config.yaml
n_layer: 14
d_model: 160
n_head: 2
n_kv_head: 1
head_dim: 64
d_mlp: 320
vocab_size: 8192
activation: "swiglu"
norm: "rmsnorm"
norm_place: "pre"
norm_eps: 1e-06
positions: "rope"
rope_base: 10000.0
rope_fraction: 1.0
qk_norm: false
attn_scale: 0.125
bias: "none"
tie_embeddings: false
parallel_block: false
extras: ["capped logits"]
init: "normal"
init_std_qkv: 0.0466
init_std_o: 0.0521
init_std_up: 0.0466
init_std_down: 0.0
optimizer: "muon_variant"
lr: 0.00547
lr_mult_down: 0.7
beta1: 0.9
lr_head: 0.00966
grad_clip: 1.0
warmup_steps: 200
schedule: "wsd"
decay_fraction: 1.0
decay_shape: "linear"
final_lr_fraction: 0.0
batch_tokens: 32768
seq_len: 1024
doc_mask: true
train_tokens: 277400000
steps: 8466
dataset: "wikipedia_en"
Each number is 500 + 50 x the weight over its row's rms, rounded and kept within 0 to 999. Layers, rows and columns count from 0. Numbers have three digits each. The size before them is the row's rms in percent of the matrix's.

# layer 9 MLP up, 320x160, rms 0.0969, rows 162-319, columns 0-79
102:496454486523515473499526541488422419608489556503471519536483518444496493603598514560525466532540477570507507422497530460563498518529493578575498465509538598422519514435447519469478479507486517459483488537482454462606518385467498492424611552
102:430451489644564452525485447448542511410504448488537516543438501515588521503503555599543527520445476453635439557518438496511543487513426524408471573498462521536540471531459458514480609537469531552460460558540566605463456547566495445449529497
105:519381582434472513505491400543440475496518484408540426597497574442596440544464473474431481580561541526555470570473529454507410563543470526531467512527498513438510436498537553529500423537495427546510491406424577579367414543438523590445453483
081:576520473455612486593545425517490540518524496500563563482443467559519479512488464498589463444551479497511560487534502521549478462531542519549451568478545416587440501489467451435509524465531481499583494507487468574472519532393478482534411462
103:429484467509449479493514555580480510446557406514446512470562505578437459398494470470449537535556442506521491544537447566476546492506567464565517545404482421435478484429579508580469584565498522505511412495508457534410497472504514562578441452
097:464463409490499517557534453503553500523513464430541450567515453507580497452426394539516484370473531437397551504511466503463439543332428498434531571583483543522491504530588532506562561480472495524467558544503528539461528443479426456594482537
103:574379498496415488547447522475476509507418558476311503572549469498455484470527448473480559533551552556432563510516499501393587403409574474529535455511533521502445473519515504557521485459491528572512487445487418488517405475428479415581511508
096:544519532478515438484538474495379456510485521495449482521537522551560538461397556469476458638408479455580554473514490514417456447508439451581492340470527514471503509496609529505468521548483500459429470515456455521461457491467508515558402537
094:399506550482483552484452466465368486480485555459626499589538455492513494485423516501509508519487450451508430585472419482475521535533543497453539493527450582478469560495522435459493506542518568458533488464478384462470596478593513516482601514
101:451494547458516582452457544566474604460479502511469560526431537537540403415494445421376493518458551502484476494544527553581473475629473538469511531493624534582615514590514536399478449402476500488569507480463533504477500421437483520545523525
093:583507498471467494507465456488539595425475413382529522469569554524510503460509545547452484453440547558518522451498573492505569565445456485445505445558469497411555480507502548558566575461616549455421455497492528507422416520402556509571561636
096:496526414523600494492521513525507552480582482500499503544485522576486501501510519504451522481570609459520430507438604547400479542514475469492558557434499471542472430471507446498608613534441499460521484491485487527547460441446496485483631479
101:506391485514467597455382454505504555501523515514547494525418536521635441471535499527556504435531435546385468440543530507482525450508502497420499524466540523492507589565482514416467475612485549570494490485503418549553569560645519467548485530
099:415496536521497454553473477529584548489478485540416479514495494434497438556466549621535544525495419458562518453493483475488571510566499446517527420534532463340494543554493451580522529454507488603522492569478530538437396511578547417523498457
098:530395411551458485423517550526465480460498426518580485503499469451601525483534468542547505476490499553538482485576469552440519526577447419488422578579482490514567463473470620464523538548524439557475457489461506554631436543520529536487492468
101:450457467446438479516475515543541463418489524508511460490601435472520534461540522554522498519527514527480557499554475453353557505484545463516510463362593486427514510540590477492433440599509446549497502492460574332581472507456510505544524522
094:421480493527467474472513498496436490434583528472472459511529499521400459527506465444492476506452497517495510488486552532460472517451552629459509501532509573434488503535456466535522612542528488428472447504505529545426371580523605565475505446
104:574543498483508446528498504436494535518571426480423500520478534518481443575473486554554529551499459512521421487540526528436573462473428559511450453453516507514449552529461554520564593462488468492488585441625526490492514632481551484503586438
107:464476559464623457539645597606416516420513535458477554499468465513570485447472612594524504582619543501468583494480501459441495492429432478454528387522428433391530531513386531503466456556525562443495531436528450505500513494528462506360494445
086:494527499534553499470528580551503498529590515474460485496529516611535467541510522456578527488589435550497425494574473558530470465418466489482540424431480535590541521497515412502604511599474615448441492458494533426574446394415483529585525401
104:492564572534512524520630517468431539488421579518419547469522577514469580562465551436495431399460482498436551515547492477573530452465525509398548578409479517519445443519471528615463511500533499553499432501393428521518482562531518510457490550
099:572457505559516532455452489471493497490566547513458505537502459503463569462444564441448402477526542499535456457586464538551479542527530445632558500452503445416490508459520477488541516505579537554483480552524484506424499519541574526478506478
106:601542513435502464529466484541516459529490487548396590507509516536533570524518493376546521579503471479610516524465504478579552534501493453506448473598466520423504511548411513566544436519501541451503548511408554579574568590465441525486477466
097:500518600439597399411496396480539470500499534485392416527493542546434501518478496440463417579515498478481509537536394564478357477464529496473536426392506463472493482437390500598461529548488560507461513478515492520531443426423512522432542424
105:452531510535465512566493505442524543596543416487493525579517529559536592519523475479447526458545453506639522439398596435486532426500486486439567564523558507441534511515530461466547534537572612571509427579491500508576498462474525489575479467
095:529435509423487498566528599425473480432496443432452530536598498498515489509457497510431500530517365455573507588551444589495510456474528492551539523497455516470533451440415503383495540523439480477456533550509457472475357492478461493484481462
096:475430444521497536466555478483451452489467589466498536492395503602581508543518540472471595499518512535559459428438391481498418424620512603557528556441488540545486457457437516525510555517521516491590502577415406485528474423455425462491562480
104:539480365563585495525541433427455479521540535553436554508514420481463463490510468525493463499525405539531449473464475466546509491435499500575486442456422451506593551431492465474494489540490501477470428485500449470485389560420465463523482457
117:504450452559582484485447410455526497490528474474586445529572442477518551484525481526516453591476563539474468494484515490456460532548471521542486585531380395456482474553545531522515626448571539438561600460517423513524502329484427488531423548
098:539546466546421478522577535550561494522531549462507472470556595557467556473464503571508462536519464586487551511520499517505441505521511575532502474512421471479492502484387535423354480505517471434484550501593493543517692394465458526475487425
102:524449533490504589514520589518440498510476492542548540516560537445478482512520507572558497505384525543463521490455532585547482527488556433526500439521526455446542537546502565541464549493572593546470544441505614537478506476438510485512480558
097:579603615447505486534513478509509513481474430538555488517513474393411486489459575527579564540562472472495423548463483574585452540486552581419467552559571521601512558552552479579581560428536487528514535469489491478450532557508566515455516436
089:557511540506475502563570521483550516416509450425529533506505531535536526549478485468521582491525550536397558478576521555605492443463414529547488544460496464489534466479494398556535543524556504512601461548520515460573444433458530650529434559
109:449532571507480502534568545520411530404612457562510496601443431508590548515497519540518589535480556455542460518607505387525512444540567482461460499569502479519432549464567476547570499490514497492515446496448555553531443436451397522555566477
107:429538415575598402460486462510525446512512543528594444573491513482459496419508385492439440417495459554536432473491547602506455493495477515494447367535454546530553553486535527542553429460462478512479655590516479555517531576450393573529453568
097:446481515479541542489597542521497607576443480461461471471580523514561518469556466522532483470480513378607524441506554482495372588460484510452569496480436427511497573492510599480567527465477542514487470487446516519546476512441464512527486513
102:492498458516423390441485510438511452447483535458356567472426586464448528520497604576584491462489442513428447558452605504470476458562504514480463584460512447479517532456529569473547523449450482487519481480569463510515536535508443472500538532
099:613453527531486531514472504620533541546532435483629602500493476396454534493534578549428502546468520534522465474499584433509609510495488410540388466468453468508493564487533456415538545481452458527510457478520509533526520562505532501484533485
101:542543459554555438421494454531558502474454454481541587498546562428427547445499469560444532551472455520506488509529426455421506492570522529546430511572546437681576374583486450497425505503514463472487555574520450565464488463522520487468479456
103:553536524515473601440473386470566456546537548442534536585471593608481510477552497562502483495430457431484526512519480484453471486499554483556488524426441538522549464478567535424533516462464569470512398516569481479478438522483532482434502460
096:523497520459462565605501463544499433528493398567499492583519512464511489516566577467525617481527434508448567457461583464620481431563454479524488578468393486495530542534499538457424502515578452535501434491512442455436509464572531484485514526
111:510401524538525463390471500518546458436533455488552504591566438382648512457496501503492595495516440568559475473438475469507529510512481410496531475473506599465445619487457534546519475569546590498518472532442475462470511439502530414468513513
103:519517529591450537512474493604468493466468500526525525582448465501459519453475484438478441532503516526533463555495397503578490562500511493623499582564539489475560495535540534449504575547379547539509523504440445486478490500477515489421476456
095:541538518464481529479554495488422504478513516467597460466532544463522458450491476551488597539591517508488530557538414589541501543557493453495506536400521628454458451430521545586486489525475487571450547548455458499520546467542525597454542554
091:568455510490464468519460523508578460474455441461510466528484498529472452436487504565519448495470464516558507537472438538478512538566455588400583529467482465531478442518569492517536573430536489553479510483534532460526396470589496466494523448
089:568581444500478451560540485485447607525517449535500440504532444417482404517544459506603431497515403488573512477547428590379492528548434484508507477451566565486573452489565410486559548379489499499516477460546499549457658536459449498410447462
111:458425527547663460493528426532519587590559457519543419498572466511509491490535544454502324474518433542466515440493531534529490499570509501560419432471496528461517412545648501549476557480498503464462455500447478490480592506467453555540507463
102:446458483512513537483475470452481435490414485522456403479461524465496472498492452616535578422492545487485516457357518597519516570505512538521429486437502419509446571481547507612527575457539467534451501506501499441391562499481529509526497516
094:521386572614397438460448488475561609476505368487437521394486557545456573452609513479519493565414497563496513587517520441525472437461525544570444464555528520509524478513473407435457505458434568491530548438497450444453550485537417490444520573
102:457495494456530518548445448506556504526513408400386473567522522540416430484419435393526504454545398441566519540491545459539465487480511490511465467473519520526419461502526495455548492603555528507541565484586536453587446473490496498484485436
102:475538434473460514483530557448591494536467470438552546549449482483554557424456499554440465492608543457509460442494369428481427530414471627515474535493556494432579538535600531558521528527503499449560453556521540426455488543570485423451445525
096:569444485450385476484576537576546449421479520486568431496584541519525480566499497516463501446478516572500392567518533522498516564399505501501504440449603514507571495394459606519447491431618474540428495406480529434465501531546494443442505498
098:558513509485482485512399541522493486466500360400439484562471455438467448568421532499458611519527510496482520430450551553572510474557580517522540465428452506496523397490580498519504448481423504517458508505492415550473475450447601436490467546
110:501533472435494502530517486471466553563474484520496457455448500475496354501543535485445607484513537460480551451488494478515548522502522429532509569474539547556567426444488557568471554531442536426501517502483452424557591597431620466498565566
095:519482508400495428483444506517476487596520544648508506478482434468425432531603484537588543529518522501444522543503527466414499422567476543498475534546624508480602561465464453480579483471492514570488498540480596539416522526418461505538507498
099:424502481619578489467559589540435503460536487511536449502503418571521561492526470534599548493520549460537555442535492428537612441471579472501501406424529569448471541536498529421544523470487529537447556487412465512463458452420498473484474555
102:467569463484422553588464526554507459450567523511510483460494562508419478509478457507477545444553467592429518583475471472447540398483513554538497528470485562537485559570575495507542494533500423503556415417579390500521441566388534511439483493
100:535512436491618498528462614500541482528433456590472516532498488578488470477488506574433529378536533531469378434490446442515425546432553577501458466521530497493476477503468586516478487493608520499512594515471470494517549558478522603568571560
095:387535515445579473442485529556518514480471425480505511535535480443491548479535471496493497462482518491581501430505497387446522505589436522416439510485476483636500450503513451490493524421561582541529497513550483419430512562534528506469497471
088:468498574534511512568509467448613474473507450503587465489458616475471460497508419496473471523494538507479469499499432556555496469465471532533476550393365529538495474529565491497574566514466532540577471519534455520519581503465606513508581455
098:570480478501532582503613588475470561475506517451507458491583502544485454441438428499539554544547523499406510478527582439527573432441546552541552464530482539518527383520572379507502519523505407515445382543390494576501569492479447522372576557
095:463551514510500471483571559509539566497422445433481571480556510516401634538536532498549533444424529415487485489513534630535507469463496635383472524479543454454555472517515551517509514434425460555487451461457527469518443421516449543464454421
102:464499452447450442524518461478450463411487547572513449445492540413546609486503527550562534517503518430488433493490455583555550494494426510472467587460486526505477540569479581578470514495561427535531558476434497526480551574469612477551512460
103:549607418554549553412552521474502499528535497562413469525437547510551543593562580520509488498438459477507471519547571495486486477491495535484446532458421503412568432476504466583550573458497554554536547507488412581510487518393469532507524467
099:566487471459592519499527534498431542530469530496516449462452522538497430512506549495532541538501478548536482498466530543572496474430503555547547463504468453465545535476518567417431389471417517560505473584596460535495506493478487505476474479
098:514483434461505492537486520424425505542551606557541480507452566415509567602552547493517466576503460510515474469537579434514484572453440510436606497458508507503440508465500498492537545439498626438680635424538587546391534511471485470492549492
100:490509487531572498442460498509434501588453487521468513479472495522510426448422459485515509533472510440477473462605435510527513516612537515511497431513512479481585544524501543539520603547599446496551453471424552506496582582467445475452420491
103:563452565554519520457426434454517470502574563504522476501569497590424461437494510507528518518498454504483502541540387526439462462569538426492510406425491496389555590482548513547555600468448493485442477567635526589456503524488478411555550554
101:542410568447488574553484456590516467597491479524452564520473506465479463541449528591510574525487506470493505416566510520434509527452415554463561555526569457561572514588509469559385579496512525526496502451416475501489448471599478506458600493
093:456475476468453451588431567486553453376455388467533494444586512453519577577489454507475457487390478489547495419427586545488533515479488454402524540475535455515552506488551484469488534463485379505514516412446468550501687534458431439478510474
093:505443480437456505447430469482493453461525619422527470541501560466534595580474481488512525580465475507541556607528527521581549452518402482512480486484487522560493468531495510483475591482546544506496454524530480549478465433505464606463467503
092:414500468539485565486490475478555487421522440615575553571448509605550563431539585482546589551456551559461511524558532547493609526494444493510510505504559498444465462500536512473551532582504651529545458503433435458468410450468477494582451532
100:543601459496481576492570431422577489472493529483548517472497509560503572448475478447522499563505474414542472488529534422492449496516420509493529537449459476598472438438458490509486550462510504467567467504617445598566496414544492482467478571
096:540546531520521508457538570504398568507543441402486545553481481561480464528481508522494488500538519491423501467474431401447495467461345441547385611547510586600457440379455383527518500485456547418463431463506486401477348426587464472541555553
104:503408453446458463481500498436514606492495416510468581517458505509486487459504432478543495488514489458489499390509475581516407539547442494430498475447540556441401466458519533453457435520519413578501516533460485406399556512498455427464445497
101:554556508502552526557498475516561444463438542492444464528573603469461501476531567433537479446479425526585488550532472449590532435499415573567432407416512573454482449502494470501484508518358550525465488348452553403463512453429544538487477485
102:451504564395612499499486491556380511551569540503518542493569536471506546564507535535397469554492519471552420587521396561512453458566498557502457487557520491535404462511422518508445516465445437512494460527528500499516417545542461476451465480
092:510607551466529462496509549516471598580473611600626557446511527622521554468506612522471573592488510555504494434471487495479483565438488406593450556557508538515480536528449541436588495551602493543529549480541520476535532489439480554451479505
097:424478636499462404495454550593484494567458586466441450476455483420538453460515447532469396470468600487397477466516517545539499593502517510509484466581489503450448515518494487436524512437565551540543475496474486516383400478495554530535619460
108:550468568450466553581377489523447503589402494546569472451481532419468410530496519501528471465473555483529433546485536502496428555474554516586477430520511552474515532469502564520479506529518475511541577457462463557460533479502501561442385508
089:524444533515565419478441395461567447456496514479456494590446494530560497626479492509589537434532485498602458549493511467488462499403516610391520554397506436468476483473549430484476563415466479496483506461486505437504489482476432455533531520
105:481572573573516515404466554571479555473491469468482488456551551458497565513442554485524523481558498530469500449546577457447450486560469474541553538390495508526369499488392405502556613481520524490496485516460590548533415557531511487513467548
113:509466448492425430469426408419472494456491490347490552494400551516489395518500432447562496515459467462484448546527548468453530533612477548400573493477485522469420594505419593548577501500478486525464554465546461457462523545461561526534513472
094:532554417447545461488577505498471566444572449553558470544455491468466508455558493564554470484437513493497530427552516614551586405434520517440470447551447519431538493487396562506511628519456457466510518474557439477415504575476448529561517579
099:521510433397512578516485545488415456483498459527400469476490539517558518442509502530461543600554519548512549462541508544473495519535481564414465536533474482542385447535509483455419470626484417487409541507493468539518493490431530491357465491
105:498552432494596492550499524541445407360527513516546533510513472463516497540482567526391481515542492528458550541602445539598428470520590525514468450550592614429524460503567420470442487468537489447561523509410488478473580476474349518472565507
098:621416522547505486492497437442475449369495481489525537499491469565525534414530528506523395476562414404501507514556461462438475458521488587527470461409542456551501556466486494506539482513541515518536418458545515476478585545579599482441533470
100:550520483601499485593533555465631517493476489432485563419409548466497494464425524486560517603507540467436626456432476454460466632539484481423536573472520564519405445577522542462497564480481502485526474553429525497477430526488464430501490507
091:374539483497460452543353526541564431522575541431459523454522486493444481569542639574514571507444536421471467498574510490517440507505472576554472533463519609444435611535465441523476518423506487564541532554504494474573497445511510487448498461
098:552427467531593548496480405613519484556470588516527483527552519554463487595404472555584501380566555457549578497594525379504468526448539552629549472547429506418477500476532493578471586492534519559478448483473583535417554431540508596520506506
106:525534448438414513557506530482573545541481530484523472468559486452523499539580583548393470553521457462670479514472488409508483520507521506524498495473520409494536514507577440574470496470461506534525590476430445560414454484432503426505512487
093:442576487536495573493454564559481570551536575468494479447485489583594506524480453472510438441534589448379481530440501510448488549569456528468507431514533513457532472449429552411351472519558512488460491512466553441518453558484550475488482591
101:515574516472447444533599492477587457510474394472543416443427466421539606522552469434528433414566524591468460599465518542537502560521564535469479480436483389425480543613527486473498439575509509521440516458554588552524474492534454537506590541
112:486509494473485453524449521517493593514586468434497435479499526496565527481499524520602548502605572487493504458386384586516510485543475527493556582510518500466607488525518512426557541445531392512544492452473446459534430497573508585488444593
102:526551544399552477488503483541553570518498527587472518591444533511498508500479513542455437500484416511507490487413544557445472459432464479578521510548456527424554507548458489564530505502392544520580537487404446409580446576538565484394449554
097:521469446534483589561500530470463453483533574466506444478494554540440597534426440499497441474579429499421452523489526495381490419477475501488460472496444463491522493506486572514478401541512428559483534521521516448504404522387576483452399460
096:508556516551479523481563478557470556583455502458482455543472492475508591454422435590528446620600457496557498508585512561485502394446583524441468549458490424539553417529394496536568484511436445531526412537544367477495540556514497515492509570
101:549514524463409527402522400471533566464447560436537482514441458539586517493595509489478426560390433487542366415461452489538393463474427440535544567422446489511513446501457529437553476463496485455458440422586605516467447444521451443472427542
095:525487403386480392498481480504451533519422481559410468517415527532419416553518466506512495559503567459551490517470465534559497506549505549535471447531493576470476434569416454564628518480448647497510495564491469516509485483462500478551464426
098:559539453572416544496535529475507573494490476572481465505474418470479536521557538571551499546574455394545494519570485456429519443541434545417433516469485495477565432356557519477521602440547557501521474507578494484437475528481356476540428522
106:481489471518541597528529437485455483400582546453550484535488508577518539541530506478492487533517469527497459450568434466474435478491545511508499561482536513537537525572478419458590537420567502496538501495449446395505479501482555487449451539
084:510467406539557605469520455553543484460473490638465546501482494505525558471534467554520556560441507518454454464442531498456464430423550526513484452502530426359471622512491512461445532567516513581463443536531489432494503499572518485427505429
106:542541527498545438560531492478550501410529604530498459508455501501506474538502509498465552477544492557550490471594537520466532480458507527485460484525437552501604496474490433474450617450434456498490523532512513491445464604537431540430526421
096:560500498480529489441516462476460481614511377634524620509551521536498479431475466590498513553538449426472439523511485521460525413406516583508444496528516558503487519459422415469579474473471463568489485566522406471534467532494587415565526546
097:455523430429398433446493515534541571456445460417519548529487416487556497486454497574447620525524483565402558541588527531582425528507533554489426567529472397560480503423456461496504428477506521513402458436551507528568467547500438485538539509
092:578548488540603555473588550502459458433582568556422513424468518512514450445519479551482472513473451582461467401522479508506516440594541432529580498450489475559498518463462459540610484419517506579433530437501551517539499473513511475468479567
107:538575532502509561459571601495451487513535523469495571448566435455510508564501527547464453567407477476520497554489523537576471483485561499550529650508368505453522490431509494465510520452549543469470557510469475604512568513511486414450492447
103:460535527431540502482495563495494507436451419446414469506329612456483633550540427463554478535444513526460430564480490497483529450520530464519520458389477621493567509420511471480467497448638497450517427553522450519502568505541446486442538509
112:605531517525539492466506410483499503414510529417459471461468468463494429498543500518553505491498552478476550393471489517489526588515404554456464459464550523495556537594483443500440497432552477501547533613448510414440479500537447628431544474
091:510560501413407547542483555425481468454440384570571393446543486468455538572560429506519537551521501552534425505483479498464463486460537456484409507534529393572429515502556472515535447471378509507569572441500466416426498481564565489476555487
098:485542389479448595433479488526527502376482490474393467565501493428496483636516456537512441517483522372457564548564493525445506553424440576463492506492580540541430530520517461536456543517472477506596443446472418496450462519476545547510459547
090:510440453486580538449545525534518441447527508482528534523604457448459577438523460549483455453444542556468471566595543432467480438574512486578562483449489501465429529507562627523469552528552488495510570547528525556466552483498505485422451482
100:409478536535512462519541514457538388448559512561451452523437490485515526608466513542462515496444454510540389587574528496465536378567534536531514530517427507526551438545448472449454561651487480559533555443506478469477500455531572643512476503
107:524467424512502573495519485503512409442441495559496427493491463544544527580549505490505441556469532530489556447503600478434449487442468573461547422423535503479497446428527474554484501458596517477538521450590444484605478534482469433440458542
098:485528414557466388451546543469478493514448517461500526560440562483459466587398568569536501439441498533464438540518494473527616532534496470427423492408523455462457499481422461487489555605607422473413500521543477422488454445434475491552477369
100:491483535447556483433555575578491549515494585466526534469393514434482391515495481452545493517449497527494480567527379565534463401476435491396512562425528466513497538510546564567527545461462431493544474513482449450389507529516438492540515514
102:512480516475468551525445554525558547439434490546572436532474475458536487595475463443494516412529548538460392542529480516594469457516420520388441514529472514571526487529483510569547463434371507493566531418502500423515512493413450476551462518
106:542497440543426553508524544437472568471517486507497603624414498538533501491403541500535511451480421553483465485401494516481512545571461466594491483486489501483499456472509424510488523549525539465508542556465479445519436493524547496490519416
092:563430493504557506496557571482507485516477514473568419462610472428461517561511570511501452471524526439379503578470430531544479569404492541534523537453535488462497474455503543421458580557467532498482568370474544445500586474478544539513456436
089:352636508497519571460596479510574536488451524540554493494520434505429538522492450475416479514514471526438494506534492577604465488522418414639482536408459514564516498493424479542423528515538497444472514508480416452477477584501521467528412549
104:554509480568532588525517494505508444560435451518468619551580493550470513490459547443426425448394522479460526455583488524465511486463553443525448474456508495462560501617432461562482495581538546518489504527433475466426419505500443515527519592
100:509450496545505451543585484566412489529439406469517514485467446514519494531459559426499587581468497518298598496526574488538455514531600492466586560513527457458424450462554498548504473495502527488465585550486522532502511578544564543580533526
107:453494493472499452448463459488526482429559500531492534423477574487521473492484547454338439426535488493434598453537488511445472535524433502608514500519443471508405457558493501463581525535570533490582433484497428485492534449508480501494617535
116:449522418496542545498488548431471432505517537470516369546462520546580543521512450465512509509547510475497436382539596558577541448652448603434476436583444484460582592513509527428485537507556557541496497564574506481571493457558469513431546466
101:547539454454509487503524482422435564448549514599530482472445552512466519457499457497543493412480568607499460519505424642535440547539590403459474572466427571577503594482442601525461510476533416519493487439498546392438509468518464508508509440
094:476503562468438501507569561539641471478541394450481456503467447510493532551529513416420566566542356487558522562542402537488587474488448494438461625469469433575556424551615504495588543495515489567484500531584524566456457473476537538480376435
105:487496511575475444580636588567500502543400557480477486500417565382492424526475508523466499454546502545476395511368501473513555544447454485538595478598481513448434553493471528522511502576478500508445501477532524434540519490450538491546530520
089:552395564503543467426482484531463530461447485516503527507453545515535583417406531471509537501528553511484517575498443488508529542458514468523484492464574544487439530519533488438404483447551564493435461509432467545584477578503453513602430534
104:471523432482437502515481428481525502576495571337507478541532467469453429509467524555518445532465528553511576603408535463468597486495537599554520412543468503474567498439407492510446510529455412562407558480505509434493404491509566552552524457
092:512426341445500471487506540445601422528500428518501569619523472512471526530541479605459500518535440492444580510415508569587525468524571548510484507585509547506488447532532547528513508425521433491463536468440513514447447448519478435532455465
104:599480499450520486509490429608491441496545518465417542466483550594464434563551392431524518537531435519428434544453525530443412467469542352467486534500500523527468516452581462461489540527506473431481536500541466452521628474502524500511498421
103:594505476515608623523479623504531468512472482482533508519419558409518497542511516514468543532456463571470453549396485462420400491428555497570447465515538497496396525517568409496468476550478476429485488511473458539439527518563511584433432461
102:532503466486501480434497496443520488570563520414450552507576470510446458466579472552426525480599431586416525461509464538454504509478562524504420418516554538455488503489507467477560560465532510419495474435564471538558441453482470395563459453
092:527468484497397522357447534498479428490406532480505494435529467463500482585414495541474404368493582558479571481493429498543559558546446512470557490473479504441528503576441498488506513504461567468486470537487444541557541449545426548486470570
105:521541471513547521557509520490451501573563518572460551492449377457536492462511488495574495446539558470536373503489493468558502516577534507504402526508492456479529449543456421490566531443460443565479555480476394514476460533494382503441440430
091:563483442494470506433403575485539499468484444487559542513565486550450420458431520482469607409413518453606514420487480439548564515430557582525477534510426467502458487491417554516439428497486558553457558546461538422491524451495406515526544511
093:445503533483513448447504499569425531541562477497412477570435513542540447519455427438578550561448470487571471480505507482435494521542531526517569497573571492526437451515527427502471510404463453562481483467499531474449517583484446638532474442
095:494470564579491535483567478525564355451514521553482560523431464482538401464524551523409572477456457447541511627514491557513469548492428555484557523556505527521519467448487543507544460526549476536475499506439423467368452531521505568558556430
103:520430479633461503492396528486546570514539452536506550482509444574432529512584448580508542606470542567498530529535414544519420495540430487438579486482582539502539423513559543442445557402550551485527478481450447509495446533489467419428505568
094:472527470575555521465497458440483500496539443422566539493530427465529473497551398453500532571458562512425500454479472501410511541461464458523612521515515535557487461525445536500579450511497545519483516454370536494466481382503545442539340512
100:407470480532487552459561440573482524457483496492564535504535519536560484540505495511540409562585515513429372571483445497462506469515494523513466512454461516577582473628517428565569486458462454491500609529517425522511505459411578494467487607
103:526484485456534582504546502454426574527472468572564488485546485461517536537453531538499505486556511604410562361527526391482471559410539593510497545581471569507413565418538532499546557515511476575438453530515417535484446445478529601565459523
099:449477579474531439471519522491559500570501474522470401471465509510501547582531493471574485455642508495511473552413521418481480431559605511474507453561449581439502479506463469475492471531504534470398501437483438490527507452525465522450457556
096:536533450486572469561512507538512434504511478462492572476517505531407572551439499494529514519521501503500516513472500470550560489589478416560540530432512521488519466541536545503459447469514523620522482449493474502530490445397585391475411536
104:528495450610498433362424458532524482544488489460432403524477565476415438426526459536466464465521503532658512545490398531455505530565534568540527496450578501404508448466484441524509474611484457492465396515557537492557420587488475533479602413
108:457413463540538519492450461549565482496512459492531546532538498559538499493475641512500567487457543457525488504576433508533511499481440548606387551421643553510525471503409491490559411540443462497488381539467469501443443605566488509466548495
106:463460476530593513471651465519449518389585550572513514536457461538548483494565556457527494464595565471568509449617432457514366464455523508489553499451434476420487507439602475511484496561465604531553449430518423472499519522472517560539505473
100:482475452663484453511506494485434494556563416461508372473495538537569493587479504543486466432558530433501430546542555518543464496476467598436418534482462437513521547578483485473475396448546569441537534452478518420473530512519489531478482463
097:539495528503554416528388502527493571498530497595521610475470563466497461503430565502508485500541483494469474514509427594537537551478550509558410516497491545369509444572482541524645431439559434457555556494398483430385522458555544537522473519
095:368383531512542481500483482515505559456573525461488436405534567529478557500533405473442609472493475442532517533526470489427531488507520450569486516529460551436502484461535518486480542466493348452498503478433486413433604457544512476429546509
103:496497510595436428602511513532539392476506485428490487474491472508529524391490448522572569561497556439461446561512510554487587509581530516376528487508509486498479548521541465543561455458473497456467439480594501593415566434504531486486501510
095:500518457477485498412461562448483515500422504515460478571483497469507543518532584555467533549459419531557524519473503500652462487501567466410541512419527540406457486519414518527501481515524544443499493438528447459575526444462407542386495574
093:552453480589376435496552485563533434506516492483500500534525517411421475532435528490555593452475425507476475542513467480530564550507556478469468474530476476415509438534424449513461483510404422510474422491629427423522487551522598528473553560
103:523415460481452531471379454514452465399530418417491505580509536554446468472479421468469517568471475550547564579478473587465484455500496449470488549487474473465464552474496526469541484462440465456492399503470474501465527524509436473461475537
102:494486475569443385501538522433541501516487565484412451516500609489529538550544562497545575547526457466398451427546415537532541413536476484454534551483504511528442498529509479451501561525506400406350536495476482515499443527424516478536441564
103:529468489524521521533515541544515573518506534556521560465607464510585515466494552630508479494570451439440465478458443563478476495478505446579494505453650465490493543514454534477484520498480501443515507616502573498532498444478566465512480548
095:497518496513506634517450495489452576446526404428455531536498450569525520556521455428523565494433572482563396489477391521389411550497563513528546517523511477538523474489494508535581502571600470578498535561443533581516411483424442480530542389
103:492512614483412393454481503526499560445498442504519553531488504585527356495527438542473464400499518426550559486535490566502454513470478477529540501538522496591544488538430536537507558504483594422464536481512425464514618521506492533520488402